Weights of a small GPT-style language model, trained from scratch on English Wikipedia.
Training: 112M tokens, 6855 steps.
Each number is 500 + 50 x the weight over its row's rms, rounded and kept within 0 to 999. Layers, rows and columns count from 0. Numbers have three digits each. The size before them is the row's rms in percent of the matrix's.

# layer 2 attention query, 128x192, rms 0.256, rows 37-77, columns 0-95
069:531523535509487492528553509446504479371650534522494399495551466517560501536477511550510425457498483500490434430526511468492622463467519520461490407478446538458467508520451530468442473488568459557501473444536422418653511467483512479447493471523528521426480541488504481583517515515499449468
085:533392463513492441509567423480625375519534441478510519601551524530492452508454551492497470421454523556467497479494502481453491526548572558437436454438454487494523515486559381455542486480469510533425580470485520525477506416488592574511545443497516554430514506378456510474513582517552509588
075:497474474501450499488522391478585528463493541593514503467597427455511451517555488491488443569523601505530568388506482523402504500428571463506506520461468515523529526531465532485517430560455516532529557538500450498517554555546505477463466474388406482480498551432356553572388455496427542550
075:487565389479431516514491520479433611428494457444538431533567517502495543534411514495558469494568522509537494465525549429507379503587554544459573498517522565541541521519477446445540494510472542462421435537482545495594470474461406438458537511542501449515581461510504480607496526397573439485
088:435476482525635525445450688575462409549574466523597518460495524458559466540490461491481497454519501485472470501516498432488459477411472470507497476549543424414548501509532495520519528476530498443515373461445511465495518401529516544482543541569592501426538574478509543554496476528488420442
088:478467481481474504500516517501426481518492496512513488487474501528511516550563551423468533500471482547533538532517512543474472489556540457545546406421457527499427530510591501488426432645478618476461417479553607516598518410525503511474528521512461416482470468511462496494551591463578507493
092:404553484450543477537508602541465445584555495453476587555430521418555498528521559526573539462522455527484539573446505531524505434491542478516522496488454478455578490459591534521514450504415601449457545547514507470462483512546499533489543562492482485528512552445425479473456471475490465486
084:564454402499520493525579605416484381456511535459486480469468457504601512545464453471538476567470546451493592477487448495464515481421508489509539483508533527463483539459469466523552505520567626518535545522550500472482589490473507484567491413574445552509564539505509555561528570525497514572
088:586526541496531605376561537499496658572511521493537507516492600545454470439444486553394486485609363550455508523541502578501483455424587498423464566537435473469465472589505493561457496489481466594507508495450472594489464508497451564455526494461535500546441465459506499487543403511487505447
104:513432439478510484361538499434541496530474563535530559579525449468403537495610485407520463489598493530483546483576459532457522467541506547471474591500502571459546457526518436551458550607614546481465603417557569409486534491439496580509558421373511458444480439457470459514600468491470591587
104:461542502553382527460519628469626530512488560504557542429458495439440596604585632396571566420528508602499515538474511503443479537510510472498495531459480525437520431430491471463483509511537531526530491557540564517483507572426481573495460519475458543554531458456431483503408607472505541534
116:473532479521402444503481514431476457521560504507456381582497524478484481472494615482521487440422487535459444447533417494461465505498499402447472501500511482549594542500482429474500470485501550596444580535427585523409488434453547433513460550592501428539580500436455489521482445503544481483
108:490498552566401414595520517501536576469508621612608521485491451606451525484475493608490556464467572547501548495482461544485452597518452517543503485394428536472478443494513473530473498431490501541416505489467497450442487469462538581530481474425564465420599513461476492402541560449509484559
104:553548459428566486526560522483523493543478479471425502485460439551413538619523520501454533535534500487470504531511508489531448430536491520494477451564520596480550431484516479465542462506435521557514392536487501603469586503513529460496563444489379472499458473571472484568498469419564457570
111:547551567553458501457456464478467551545505418429407450499524439505516423510508571447509452381490484619418537488465582477512524508607476465481486510519482483525523580512415497518486498436534444571507435569457475555454387553526437548576568489545469475579568524471412496481481507486585468540
114:488512468581434439451488561529536497440466536514486441556546421601529526457467405464550589480433509508530520484519556453540496499440465503443501523504507511405623556550593506480480467415485598549512540522510537558501533444486451655550495497536535561507511503496494527551509579608411464577
112:533579430479534537521511491469494489522415527534511479451529441516425570458536558519466479415566462488498414503479451557515470570488548458565458542535528518452501493414482563469474601575508518530527458517443494363558520467470546466403487515471568518461518483495477545545451463438511445502
114:506562568417519523514481551501539469454607445542541639485538480507485582503510516487445534337491548448515465479480616585504446436485424553534553561575493462458480557501533404502527431480504461537546502497534538449410568495511420503582505487432428533405425396541554490554429516473526488486
108:452557559466378490462491512466437472540490498565459437484536483484537492555432520440597510409519540446578384413530523499491414483568531489514496553438463510434494462424506465559501543539467533400561480492484472462513548467505476462581545562518515507472415493541524443494507491538560466489
107:500486421464452509472536593591509459536420472526493493505464510417568566554572469547473421484503575550515524497435490523526512483435426478529464531478474511510489571540427500526542513412510453484487466512514511449472412432474481556488474448527440466443541436580427520537467441506498498504
108:527486455489563536438496537445488504434524435494440520492508499538391527471441473458487573523542508551579503531503568556496527586572462481551563539435470480531393511417513540459560544508496419541574626504439548492572630489433406568506488415493420551462506516514500458440493461501620463476
109:449434638506555556465439494525475440460452469471537459570465602577464493440452494510524523501519592472448503473487537477473441414529435491567488519478566480545553563521510524536520574462470483502494518518492580459451586581445442497671516426598499436499452469524530484551555553528488436549
107:497549560610476488450582593509467483449477469578439531453509471601569485393472518477467541464490450430540406481536530512544530484447541540452481455534482423506470486557518555469487558586575514490494459508545482557461448555385497561532481457525519564523522546536509470531515422525462503401
111:475507521499544459411436512505492462328631493533554441431568489508475507480482577454521489400464466532457454456484446459467513415459533445468426464464502475486456474516523475473433508496490356515497473489532507477499435463489462608498442525544563499450532418469482430551487465564561547416
106:550505493499503456513570572601542524462557422479622365480438583474562504583479490419518435541446504529452389571453513529508567616452513495542484503490499484522533470461410445478411482479516463448470455536494524534500502465537535602581465532484540486545423461450445534526547470530418495445
108:425439513471505437498469511494502522507535475564519489528543461506483409509417439460499553569462599548499516431514481498545463418486475477415505516414536489468556471436480539426367548637455523387484546493548475452493512501537442476477507580512537512440573495502449443562461438588412502487
109:528580480452516479534507445503553507588458532541456492429584440491533475481544619637454445530483535470418469576510579593545527485459587414445475472581476479543582511503438528492403535581517438489475499448483547525543453527473453454523481541506394469538445545523448435564548557497505528432
094:537456414465518596435535455600554613486476444499533506518506533467461448560498606468461508522566629495474552499543523515506412442503469500582505533554506461463486567487500500506472531607497477491586507417431573567467515526411452474545480418478464394460472509521542542529569627544525512482
090:445454603559513472558554510479443409464549484466472534397417461564531531528487566507464432516552443576497497576422557494476465519504392512366505507552600488520504560562514473464544524563458518613515536518478467497448484539547469498497574476436548485514579428413513477583455464516527431500
070:478514582497464482479611534483482447414517524563456460510593447589476528488452546560500445434551394617532564516487499520427485535506403469401444490552530534552455528529429512541525452483517568550443440519503542449458478442603487540431526555432493492481520530503496397622469390484562461444
075:482497435499462504450476546519468427474459519537461526564453579530527574544577431449566551460389458516516481494483450498476575435538529523497410485475431450443560400433486431459529558390487468595443501522632435453598550427509526493539506542464492493511485475379540508455495532497552552494
077:478550526463498478492597441481503514433577511474536518490490509509500500515453585522534481459554514533475515455485551498438473608528538441522544441544573601562482499602546491537556458566555598490548550443454570487456420491599457453449548474429513497436525509603552546568481399496546465505
075:463504510490483471565424449525507427400498496499543525525396484530601616519542527481611487477419419511519459520472488515379516514506458440395485514492491506582552533433445498454480502441544528535583518460535513502448512554568522584550505504532448565430494517517440482535507427430470524487
077:502491553514541456524520567533497498527527530503485420479472455491452460560459587478547469481544500449563471476457509556504367443430443492504446558473405511500580510541480512432598462480489479462471430484447522556477454531529574490579456446430473478552452556451474402380411525530503592580
075:570518523479458554482441568604519497519514478513488554516604467529400419563468468482598491460409565548502487493499462507607466430499467524515502554416483477418544486484504434460517500481557501388428411605518446430478521438440529490551477622465501462535459556460488496426524584525477450522
084:506492574463549423461561407490505524472470494482544506502542446541522484437477550523482466427521475515478491520379498594426395535534480484504491507500516465544559515465500455494451461428423397468517512494458565509474446602584604425490573479406534560567410512446539488526430426538557494533
077:556541509517507512685433527542481556557494542499515591424539447424449443471483573486576545459479510504475536531462465483490553449464446493516516551521502563574491520415419486366514565556543501491549418561559513447516455501452585610488488573581552565542476501505457438455436434508464406441
086:509533489544496441500477520434511407524515497474527499380480493595480507479562561497511534529541573578483510545556513411520392496574535492542523589475444547570523414503494561448527510481438491657537568552580532524384507529408422477515511511534462473530461587547547450477486371525496543504
099:506435611510505449507478578498439414482391541542544510499486529539440568505530477481569461525537478488455515509498419490572530504523452430514510446414464449555457483482407487577519479536465539504489584522457551453509530508495508564415555430468460546426560428507558474602559524553441529413
091:477462556478546473550627425562546518428487487456467457489469504550527563464518414560476443580500402504426549543514393512516509525481535422466514501431400566527427578420474504532457467503581592557500501462476571503507423600535479509505543384566535498478532519438464503538486453541504478464
092:492446554565524499551536545518555517515421524623479536447445491441460535474425444499462483490490431510501506513327482569428447445559513536456435484474486444504490499552477457430506523559561386462530449461369479543569454519550508459480517486538500523421483505520485441533516548539513542498
# layer 2 attention key, 128x192, rms 0.241, rows 37-76, columns 0-95
092:438495502492498500591415479515499529584542513461514463492562573507501513461381420519488422468515481454592549586516494563435463429458488538500517550463472454621533517462545424540463516526441514497495504503516530565419468555496449452606523552487504495568567485429492557465439480548425521488
089:563413549617460498595544495531529543478519556460538488495558549503485541398535462535462532590451577539479504585526597441526469475499589618531466521461488478479507576563498449464481478450483632483450505485549446529452511464513489448522517559457487513501529556484479411559463500573495568509
084:488453453469504501572522513545539433521437558521542442522488483535470550558496478489488533488581547375565463590529518578512423468490594542491486482433495499519529497563587542582470472541553478506590558498590619497447443527482514510565428412451377532618508544493459579487421500452514516475
089:515525502509497507496433348516453428530578563558547534538505528456430500538423620564478471442526503422521454492516573455513545510528464590501480567534607507565563421521518407500415443494386511530510370488564547446467519650458472530541529515474450535519525505568482450466555577478472470519
094:518429517577470476365548537487547492426516530562480428550437452448532470516516587478516499501434509492576496459395489521444580502581507513477512528489533518430394521529506517358511548446453474482526474495539502483475468482496384514380556475539517426490527443449586491488564517452551509403
092:518472506546506518501431499566537522425502560532410553625419407495491482506503463518530563563572407504471518493489481448592547573563583487491417580416544533565557548558530487508411535512506555514425482459525479466606480402422570546478509488464446458505461489561529414583498453471497478448
094:499502508632423458458468519429526467519445436463487520539461447508503535468491588454525576554472548544536472454493492476538566387521558581433537442494522460509469534481517497399525486488420428538507433509582546472421456508461527469435511485475578498515463407530451484470570557547498546523
084:483458451536459519474503527507398467540462588473415537525476521589517525375453549532535491552448562487488461468494589479538515490483508470457470591503436516485443550443470415542466494519438516471531552543534554536487486501484569482588558449493466553477529446479478458522477442464508517531
094:359531586557522554508489509547634571544555490547550396546506464523480466519489491527533433422535518482475547403523466493436488592472528471494480567551535508505457544535524519432568441560503587480517477446489479577442437469474548483493507594474560476507451610407493468510583446492524507587
092:509474457421613518478531503588580541533529586428523488568516488466519551514578504500494508493465431560457430593424483507511542498571462440533442541442543518465465388537485472564437501512479586581548548477511392482478520593454513591511450557431445424609497553424458518513460573500588586594
093:458536456547613503526570454477496574534472501444499467530635452502526610519459471401480492484566509371555467504418528492494468509501496478505504412501462507486550458543629540436422462530470455402466498519539491533585448456568464470558411426495515470521533506411490380550503438508433485444
099:497503504475477498548599474474460488514461506576518547443481563596404441566533494553484486500515524578555452558388491475472538487414445542505493406511461456541462428488543430441481436476478482435548468451490546483547516516539516530554561426435473433454502527507570555493501545510449461390
094:521656478480521513582537553459402479543489577477468507512612499513449412519476415503497472504515504499480441494455497554537473565512526624576529588517526498498594511559549472495531515518453534472466559417539568509598424494622558443419522432549471439571499485424468532493484539416420411566
096:372512513511524595536462362519546590490502510512508430600410476617432428481466569508470483510481439538558498466459487541569522553545569435555417450504564480524447537548420564506530496442619518511504489560531509408485536480540548465490564464547527470535464588524451404509586519543550476518
097:519473487458478507527467461489474503501544455435525505465447588387495537559440413471514546435507431535559611479529484545533542570491518554511562511622441418492562464566454429450504533476487540521581463439420446447449448420593473487501506514491541541443553482438496483479470549525494521412
100:477498512547510474444555541525451503463563529456493539594542527555522561506497532609459457527522501495407457611488402582552389506531457488526543492548461383519541458540478516506561538489446580376600519413487398480428552497477473528424536427572389476478503503483470501530473566428544574425
103:450522497550526568421528497513511498589534574543491545554559460437490602558526477519450528492548482572475424492510452515497452479461446545498568415460534521438450451579527398533499485448544500548484536483487479555440525462493474378475397468496543526538488540425493469448485463388555587436
097:437470494512510573539465479493544568416488452407411417387454423513517485479453519486562632486521463431470481487505466448433505477453564475538569474521500435503543520402575514452544518437555470615551454471476494503584462479525508553467514430570534515507475430456398472432489460510585533491
098:576484473490636523458513506485486493461571453485441428548446499454481495503534525512508562600497527503507526464456530416460412595423477504551475505554477445558472457468474487531447463519440530553410447570392529487560579475486500531533453571439442590539508450551446480512453527514426474476
089:411488526506483582570537386489429463476518484439509509499512471419574483580398473469438517546509470510454465563402447521544560448513399545464580614481544517447524546604520408508430466470512410519475510444440513521471574411489493580495525502479505550482506535460555506529488432417516400492
092:469498453517504587538557507506420511449591419469427525499488531504519567410560462458420468551579503501423446535481557560495566487461554489520544481556480398513523496569576473446566570563452510485530586579550460384597410480474542459553490561520502474458531521467403478477527443549619506441
102:442498465420424529488434398451414614538501468445466508514523477556568536431530444418433475470470500537490514480439447465419506438491460522444497564530491401445553484508468619481574551458523555489492475492560542553559568485396510422485532568553476458578543479433401495488467481504453545476
093:530468414574441495520568574433469509497513531558511471546444484531443520434456560486505390490438473486473574622434478529503467573438423564481520492528484466494602520488527575499484468487568479512472546475538499553491379493537519573626561525454476498507526519479472481492497475430523506497
086:405444559482521462448436494559493539427486453565520474452493487491510479513487432473525464477468483492456569514443492500504551501528545534450526485444478374528545507493473461477554407348532412463534605446456421521517524523515398461481517478502499541549465528418477490547522558461525550567
098:416481390452498487533604548440552606483528454449589540394536428467513517528570435530508462573584524478471539561476493499572477497533464505456442597457490503519474534536487470552448446621461454457497469522520598511502423507441536477473585481572501520602539586552462563318517495439532511455
101:554551511418498536444564484513480491621439545501490441556451510438540548490565483490492490477454463460478634555470485544596459567612492456480454481527432462545445527463512545429392435482548526534413618502572500465535545441635469502550556503593607482429437444522508548499485521482494494516
097:465440517508474457517535505516462480468447542452499459565475479476506510510492521476572474545529428484499583435438485481529548458539501422443553542528542477433508411532414517554434537462484511464511526519446543546472552449581479469591421356518570472411604585455535453447422426463529401493
097:614484458495558512515520506442570485510552427529393505585488493416543402538531509435485446511499479475478481526484560461471468511516581522492456506512517581492574482579503556485592558601504426508457428478483503431425497458485484434402352528493546586546507545515454523475519506516481540496
089:461598471437485537516482534412522511457513490477517563428541578623415479455500479543550474491490580422500483457562480426469522521501517489524565603485548557546488460440450463511398561417567487502518542541414507507534447526526573505479465419444524475512541499508459642406499542447573452470
092:480555467483492538492567574505449580500464543525572560399558488554460583461449507480529527530521625600497574489490468492591531486474487555513515512475350415523425525535519522500516519538439631465573580451450562536453505524461502512551555389498508463416500522491467550563557479479496465549
080:498479519651490486553490365491484485476450452553492498554483516566576501591363524486479449552551535505527561529510485505559512494467553465490527474543457597452554505546540533476626391472506418477534472557539531472456478479467538471501507472478535441473536451492551514436522454545500442518
087:492496372430615586556585534489478497470481520488495529487540450494475523563485534588558500526440511467464452502491492438550458518491494513503508507456461408534485460475518478469462504523470554475407504522543505507579540488476480539480536484588475394484497565541512513510551419499510362497
085:425429492448444473453510472533553394501516520518519534438550553582481604517504535523566571507498535537539541353477382481532545439521379465507463451450531524503465545545540512537530394532500475519552556487525489454594580502501417495554520513515489469509460520518567529404506510558480494486
095:569517570564451534547576571479541476477488472532531468503543532475515435527474504436480484516530439496547415453497521545565498535398498437511526470400480605527524529590441532549502505439477456501474378538486579629642452512505523502455486539547544534535499501538505445435536568534509572466
095:563408512587396363377429488500498461527539481517537419528490526475474542533428478420522521472409505537506443520496514511470414438462471478490513446525525463405599449481418511440522442526567458508512513547603492517522566486526491444465549448462484650558473409463541537471454427447538593515
093:449472475412499607502570542523468558496508557587503435424549609505398580511534479553543478482518429512475473569507501493540431457483537453550412451461479420543479537518510527559415429564539462425515547408478508484427490598422501553546603455526532495472509560482423595556527430565524468594
084:438556519476522505531474508482482546474518473490536523529436490464521416489568522527548532458480529526494482542446461486464481354554448471427594515588490406538460624497477425451525594506440553493480490546481478471414613523451416418501436559441440612484555508512466521563533459348569539435
092:450498578482471514561480521489467703485523419490580531510438584387463495491564494515520558571541468561449494521465538453445505439485564468424467569411495520461475487520496575529447519508542481474500548495511454509517462444522445518488557534489460472580536427477478484501440489537514542526
099:450434411552540470587419484532604414551488516568496522474442562497509556505494513463446518531516440539564547624500568492484524572452538472562452486565471470434501507537483422490576532472520417426460520475500470555442570375578503436437557578477492561585626413557519485538469554482493419533
090:386617451480571475507451591611541567569522484566539450501533530442517485518506484497569520601436524491517421528472501498459496551462511485489454555483516542446478632370570578563524612587553478466457532367423421516480534509521482384510572493513524553460524495527525575594516496480515467499
# layer 2 attention value, 128x192, rms 0.263, rows 32-63, columns 0-95
099:407490490486450468514496561406521598484446495513461560575477515522504550521498528546451438478574471536484503475530588380458517416597517476515507424426476481517477547520475468446576555446512413471474470544463502464502559430510498574524491532439527490489536488560631479519529536513544519543
105:443479503489487496488500486502571468508495613600556460565438494542509524526586430462436528465467450487482474410562548498471550427484494536326473423475498512486478512475444550518468640477472448585500444406489497543595469491541578525573473485501449530526552466558449471514463437509477487496
110:573438486477445497509513583496521590566549562574513442487445376473457493557507465490557503503538558543505528521514512483479435569517568580474564540464573519559540495463483522401657532432509535493493519353504497519458560630504480517583565405547479415507486512440489483544502547431439553489
108:455590561420465597526517446509554552603445483543495471456475465526552603490500532513536406508459428496502526487493575440569550433414533437523505548471485598420510497504475580499538446562415481482538560507523525498525496510450569462537461427478501476515535568564605535463494474442440445418
104:458573470520517454495523480468446429519441510527491404504476544591483476571521455508440561495464500472412521573523508449450638428542504398461507513509471483477535557553526519514520535471389463547502497530378514438504550530486450508412457374509413519380486485446545541524516554483531466512
102:502559531487501503299512531450498408464462537480382597461496578527467462473501494550491549557555431524449509476504549520494503472506604531539524493472499510534474552481575474478451513468511546519489486556523524496442525417511465534491492514521559462499496529516593450439435435416640473423
097:538438486482508676565583476531497567475534555464482487552580457535506430597532422442595436440460488485481419501531493398520474505581516551389495435529510520491464503525497430455602512479419544517589485518458413537530512546499462486455521494508577452430485473467436525514512501483502526386
103:524522411479429457442451502582518569530474455492488454484507543504526441529574503512468384536515419451474613445467525492478531595568505488446482474481497456531544583461556571535484433502526391499451519527535502393431491441525490379454533534489507513486541530477561563518568508526520631486
105:502521572404493454635523509559423531519503543576403479464561452565464542537457476500511442521467512615553552548559581509554505490496531477504414454546535458555499610515463482527561368529443541535419500521598498528487553511493404429598502468550483495502525588478570408504534528405445382491
106:502463536441517496576532493515506536462451540380459454575534539439509466528556468469475319492461507552484491475526431444395492510511578530452569443599513477474490455515441502447498441449431457537481501534462556442513514524466423524557418534471541633552519510427547589414483491466528407490
102:426473524616433426484529557547444462457532411367484418475507484511531615517429591490500444503445588554411474449532521460543491515414605528429468504460552473474557473450419482537494466411531438410511491526466404482485469485544478491496458534516492561537476565459434521590504473449513602473
094:498529570490594502538490509512540527479573523526489434449461478504451493594457524510445505489475492474412539555518507446487521530558556462536426464598449517553419506459516499525683597457470474511431464577470502522561518539559466530534570557435504546562501441510544437515496444564489429560
097:547580560447471554483564442502535533581522439403536495504477499550557503471512515621461446383500456588544528519589498523413554477448461531394479410467468450480455491462445464444574406417545560396466479529557509525576469464511519585545499480484623571543501567572483568501526500470518472457
101:518579385522491547532467537478468488603492475528615478534590498497523561486429548432534560484522512539459488517481549505451617500390491505569563600515463463477518461463454445466516439536501429505456466615485397415525384547477553388422510452528513497545551505527501496479446540541553488491
103:489478444426578381474496472457529392545442430558505496544471462474472471508506511457462507482451476490516473469462530496500518398567434495508510479573489577455551464489468378479536523568506514545496478536485472502568520427499498549461435532516469474539510544481452512532471444503553520500
109:513448559502535565525572490474614549403368475490510482491548460466460410479563537481531483436462527537460447551490548477442526599441500474598440547543539441543511483487474463528594552423460489498524534455460430528499505576482506563576425493466499577455547526474547523535514476449368482475
106:437428600538540415545541554551479446447519533596534495569540501550494474563494526672544447579484482440546464502445559403396476440483508544569411440557535386473493529446503413522511416527447498405408506526589435553451557442443577495448477521522541439511467524472487506568472547549463510450
103:464409488549527526444485445498505501470518489545555444537460578374508606552562618509511643479472578465476495512515494601475453453497514559525527488465542525512497464495502456420427576465629481515471544511519456541494531489500501460541615560520501489432484478543472491534470511474570509470
105:531437480520627485538516491459502536468425537500605504565484513482513465557504568499504532580551393491531440476506472382482507507570539518526464439548512450541479482504463515540553507494456454442424424535431509576505567526499537463533594472555516589543535446453473605565434510496454468597
096:425450483525615483528414574531562627482589439466496435463524485537511510551529488453496417560503474487565442542457492467466467548514470505502559435541608558514445398444500462508516499505524532514419538514489489628485491520583516445472535476403496450489445499543445496541499555404514465524
102:495531446499614503516474427511485451494483536464551411431467421454436464475505518489464492533506520552509465595508508517522383451555384464488482484442549495552570409481505502420540566444519413503431517488437471410410591466475538499485533549477455539476444530547473466516533448497425497535
111:429507503557478410628604589497406431526478447568535510494492515495563573510419377600539451500485563480492521530447517541478457527454515432464506454515516545391447535476531470457437467582471370498575492446378530510470527492402542546484448424401569458466521504482494510554523511445550554480
104:455446505516517406500559467577522502528513515464520575450493423542530548534514488491538519541546524469528504561404464528489438548442491501497532467468496597392404589465484477466587486465525423505513520480498527508417515488551589429411469455489470490440480514602452472586474426491434519534
112:495491339488441449503497381447471409464591474450535522503563487496449454505493518438490535543597603513524513477469492519513517451529394550517531648490554481416561430589565447476428528506502489458573482485440472504568572496453496470477582513513450489536560451525452480592582477474543571518
101:519540412537557580470525572466469388525543555480572456400530524412498467501501562536476515614502456435477575539468583509439502507561549444525615484484407504443459478528450582465399515448466606528480524583507475430478568491518585599619508385437491492523551508572486486483477469513541502506
104:513519442489480507532550511479513557541539535514506550403450434462455472449367394562512397540438536525374498520496507567533462560472542450478457450526473477579468541442486465492443516492474595501502449532593590577511466473511531460595525571533512419513455473510485532433512393413388503425
100:487489526533407472493483615550569509459556486528424509520529507480520491530469541470504524458548477519546469513466443507523477644494438508470429391453494591395551454545539501544595576511612559516566556521545500346470518451513537452476539567414526424530446455448430537552458490441504501427
109:580429567483485630483538442452469590482511499528493431448499547483533452514535458541496491475468464569560527501488509551452516545433451508476492556477494511451537541491568565515505530563537548499569525469474488549532400464496515421572542485425484527432505462426453440507480590465494552510
104:569426543569489459501651499570486464534491538463480480493584576478449451515525461506434556520517404449478554450449530580483471486528581503493498402433408566504557477528523482503523431558477422422494492467528507508427553525552554528535421510557532395591530600579532476503491474451539460531
092:501523509521518404439485455499450542525552434467523579498490449552563599526463527597447477524499385482574524563502440450525528481516502503517449499501510507514559478440517386519544398459543460528539503528454428526478516453436479437526424459558478494427582504319553469410537489499498547492
098:492576497459534469460470537551471498568598563454504595437477504550571465462448557431521467518570482540495545441516491502534405583472583434550563554504559557514499511529482546469496573480493572528571475451459507467503570510514427549402461539533534529386473496514497454452464451605594521487
109:526517510459482476493495472533486508549423466495457591498537571486448554531537420505506512512517500469511445506516562487579524453538486436499449498496358497456583484480489452520487416524448501489522556457555476613546539546472607521517555508533495467545511571510522556498460521391507401459
# layer 2 attention output (transposed), 128x192, rms 0.303, rows 32-63, columns 0-95
091:548481534547389478420536473518563511508521423541467494396439518546481531521596420425538355520445494562580451451544430466445549528478452565425460499542448583500496525509499519434552492504531576527487550457419539511506453517447514467448420554509485442480475494568411512426543483469454566475
097:569504445414513479471563463479406556441456435387503546516637588419474384533485482460601551494460612455525527492476414548557531551504496552551487463522527598452487457449518599543466441495476511458452498545507548539498503505470441523419530462491499539561434520531478543400602506588577454428
104:497559556477516600455476441479495539604534556521553458423478483457478498470541506561409521523523504465568490422465506433514490533483477501458595565547520469568535519481442468462508558454522451518506511490512505471511413501380576456444525503588582483531446451572638545441518426479500510566
100:573392548521498466504538559468537468401406526523546496550555506566491476567439538499507594526468543494437412450517459451468575604543610553453472595496549470443562443437522477510450420495563535508528477413512518456571454478507556499542494503475527544594495450456410544506500510505529509537
103:509561492492545560518561457476485471465575500519458472464506515497431479489524490549489537538527468568496444435619547434573438428454435542488475566542518579517479418502581515443498482467517526488419565476520460497449426514531480568591575534508543499480547574412489457485468551581459550448
100:486468540579562491541585537527513472494463534553594469493436480439460526459505420437522498488518549448394505440470478460547456465445463537510504464464534493477492565507461491432536466447484512491585557498559477544508461404446507544506452522410593522547390468565506531563580606552498565522
106:490558524473475545530477517501543421583579446552466590429406513453509418493529391603512513456481564560463511484483486517564496451492553479547522532437547536517458530520372500571454462488482476446496572369614589390436385467546575543417416620475457531459483493544483420461461534503519559487
095:450514551495546564499547507501409540424531644490509544466414506420621624472477490518562494443467469383518459523545442584560525479504536480451473590478597589483462562529510489471477587460507510511516469474465539528477458612514460501505447496542439508504488471566478475438488529535527541467
104:522453547446482502474466436524473535475571564496462496462424491438509498466455563533441521497486434524555580593413439571477450528511468600476410575475515436469480375538507498424580530488601495460467473511457473608586449448579514597504361510414583579465470507489382501580522505462477573533
102:575474482445499439465504552461583564540458481545501479468416461408416469469499517493565475398450497556535579505504565541466523500488442547540565491475463542576548437464533463513447547520529532531523653446450598559452421553517467468429542434438549556504476412579426506510514535519518451538
104:488490551516449558569495421513450524424578500532447484510470515542559469408555578514568564385495470483551545594508515503450497532565493556520565544498411451554516505492537473560398501475467461555478384482510528466513474512539613447463553477565559552485518459610493511490523605535506389463
099:405506489402463548507516412439521463478559480554544482516525450595503521469425505499580436487569524510518573480503388499523476550488414521435547432493421480538515399481566530408485488456507607483513498491541540494468534443457599527494535517525379444539588503485388513455475461497551550511
106:445377579470499522417477388565572551494485493563451524471410446475535525498499498415566512553475618580561519504457538504524464470500504492533472491472441555499518508534532556592449430469449449610488515470518443464529659468541565432537443512442452383494533453540500576487590469511450542428
097:572564516485445543552486513546513498418431530435476501477505485528492486503463522621490500439490560554476536506437514575420487453503521506445564424530508455476542592617450560527423465442558524506574476479501438443532515464484556467488511530402494499488468479572435498508439492580458554520
104:543472477543496449527515482526516504435491540521450528542564535545640445541559484523481454507553491554513518573551481517515435511483492531583473581510514435522420502487578480528509532453417522512520593491531501597491429580535549512489517550390374419515555626514552493490556450465556502539
105:454432417528485518450415497458545506443538444542458398448449481411506540600517482513576583578513452493521460650561471459463562475445441495423522457507442476535470523430422481456532513430462436454449507459533594522521482464488447408437474449484534458426481447489393503419504513408484520516
099:558484529515518458480473481506516442618488480503542425380516562542511535501513522511483500500428509555489457536540481453515487465509555512563545562566566498561497464555418621429416420442496435531536417520457538543520547560567509472548496469367446454465511471465564410509461499563518346505
099:501516508475438584566458565387512455557461481544503551534544480524510436504550411431541499609465488476506515484559505483386512465417522475481491475482492514521551545468448428518467489438607577615520428478502505529538574589540528480473515521575424450441531528481524484541564446534514432513
099:538513454475505471572480471528477548521574488553497442465519439503523460516458438430462396517504538514567534472553544545460560467555473572492491473423447504523424517414483570480498567579543488577533545539565453476390444542546458503528424570468429554537467506399558489454461514489538411416
100:509454503495456511465567567508449520485546573489429498415488549516504580443499567476542478549507483548475376504481454409460446534480493582509457487535459508511546497526454537493504528574471478407603491478491540514489472459528548455502471476511447477482571463412541485517514502487389488478
103:450511500549484531492505585560513593494541455492417478499478539529516532526432511481527474468497429450528546425466535484547426512454549537551427600569540387547455496527526502555530417565494529598408487473514542525476467523470504430481456498550458473463509450450509513485479510498575474506
108:466509481505475568484466527493491595446495448504509401504403531453462458470568512476520534459521471488420519400522486467462489533655544445463531522512530478502528496419589551443490568451561605413385514512434465507386504506456473432481498517421496476486481502482420552598463516539476501492
102:484499393577515470570464548480531572517583470504589495560488453457527471500494582509409590456465566494540506564484528456591499552512532560491497491484502465618490529451493513529462503469531470460529461633549459524521608509406583448496465563496480537479515524430489417474555554438486508435
102:424508445486477438515495448595448568497529483566486495556547460541549488559471534579485461424495423492427370438484481505469593456552528456443510451591392487536518541593464498522554552614459428535423503535561555485507482489480422454379447544474509445522557489485575482520560504518569544509
093:400605518484445447503531563535483573567480558518447465492536498471476617489523503543468498511468552466477479445514459585579475508514501543399483521558520593518451458581588503524497477461540420504432495413505472481474577445453509485361511530516624490433502577488465651528534492485426389488
100:410449547519582464488503480530495540494430519439514530500530534496530496513487538491493519487523416561541519527434542525509472478427434539482490471533546553434547383486493506503504548438550522475504435424554367490532535545516580474458510583533480539501585492526435546481495499531678487518
099:438459383539529454505564582545456451506513479505457462504492430483522492470528543568524511602530516473470591459590439573547528575568423535633526573459433554540440572494406507463521528476453505515545475449467515390528543491514581429502499437536439629449464460517525483449435494523581536511
107:500536468461531457494524497472545525531445557492473453454474544533526472400558475521492490579510535501472477524411530515544539577462499349590487559446488479501613465458518465512482491470499544377441432417507509455503544481581448512482481547630542531494553562420541496497494555536485479523
103:492522484417586474580455489427504509543462462524516525585460601428540580466545522519562493460444538452448561524427601537502500572558461552496507490504547471525435525448432586584520480513545564394499477531503449544517491507491507569526582504405521435464512500563560604452577489458361514569
102:524573379523511517390500561513600481536607506548540537520521514502610461556543457484583504451580501525566419433519447468550498463579460523466578455504472475399415369598530416478505422530496516519416417501537510471505471494502499445523523520500420495507508544526572500600494498492494544545
103:495578456565426549543562519453485494435523442513528474443456459529483622466492358515459478531424520500532551595518428483511497391504478520504475455483554468502442476391571518469439490535443379499478565441499506450499563476445520527497473574522480507497525599460496485527442555430463524558
102:543537499492533498490447533547459454523498535478536432520488434554494409508529438558513453491487523565553450592478531416451461510604573485520458422505563550593476487456470509537483450421516476563427438531551505514425522560497467542554459424433459467572492473493575460493586525490512553560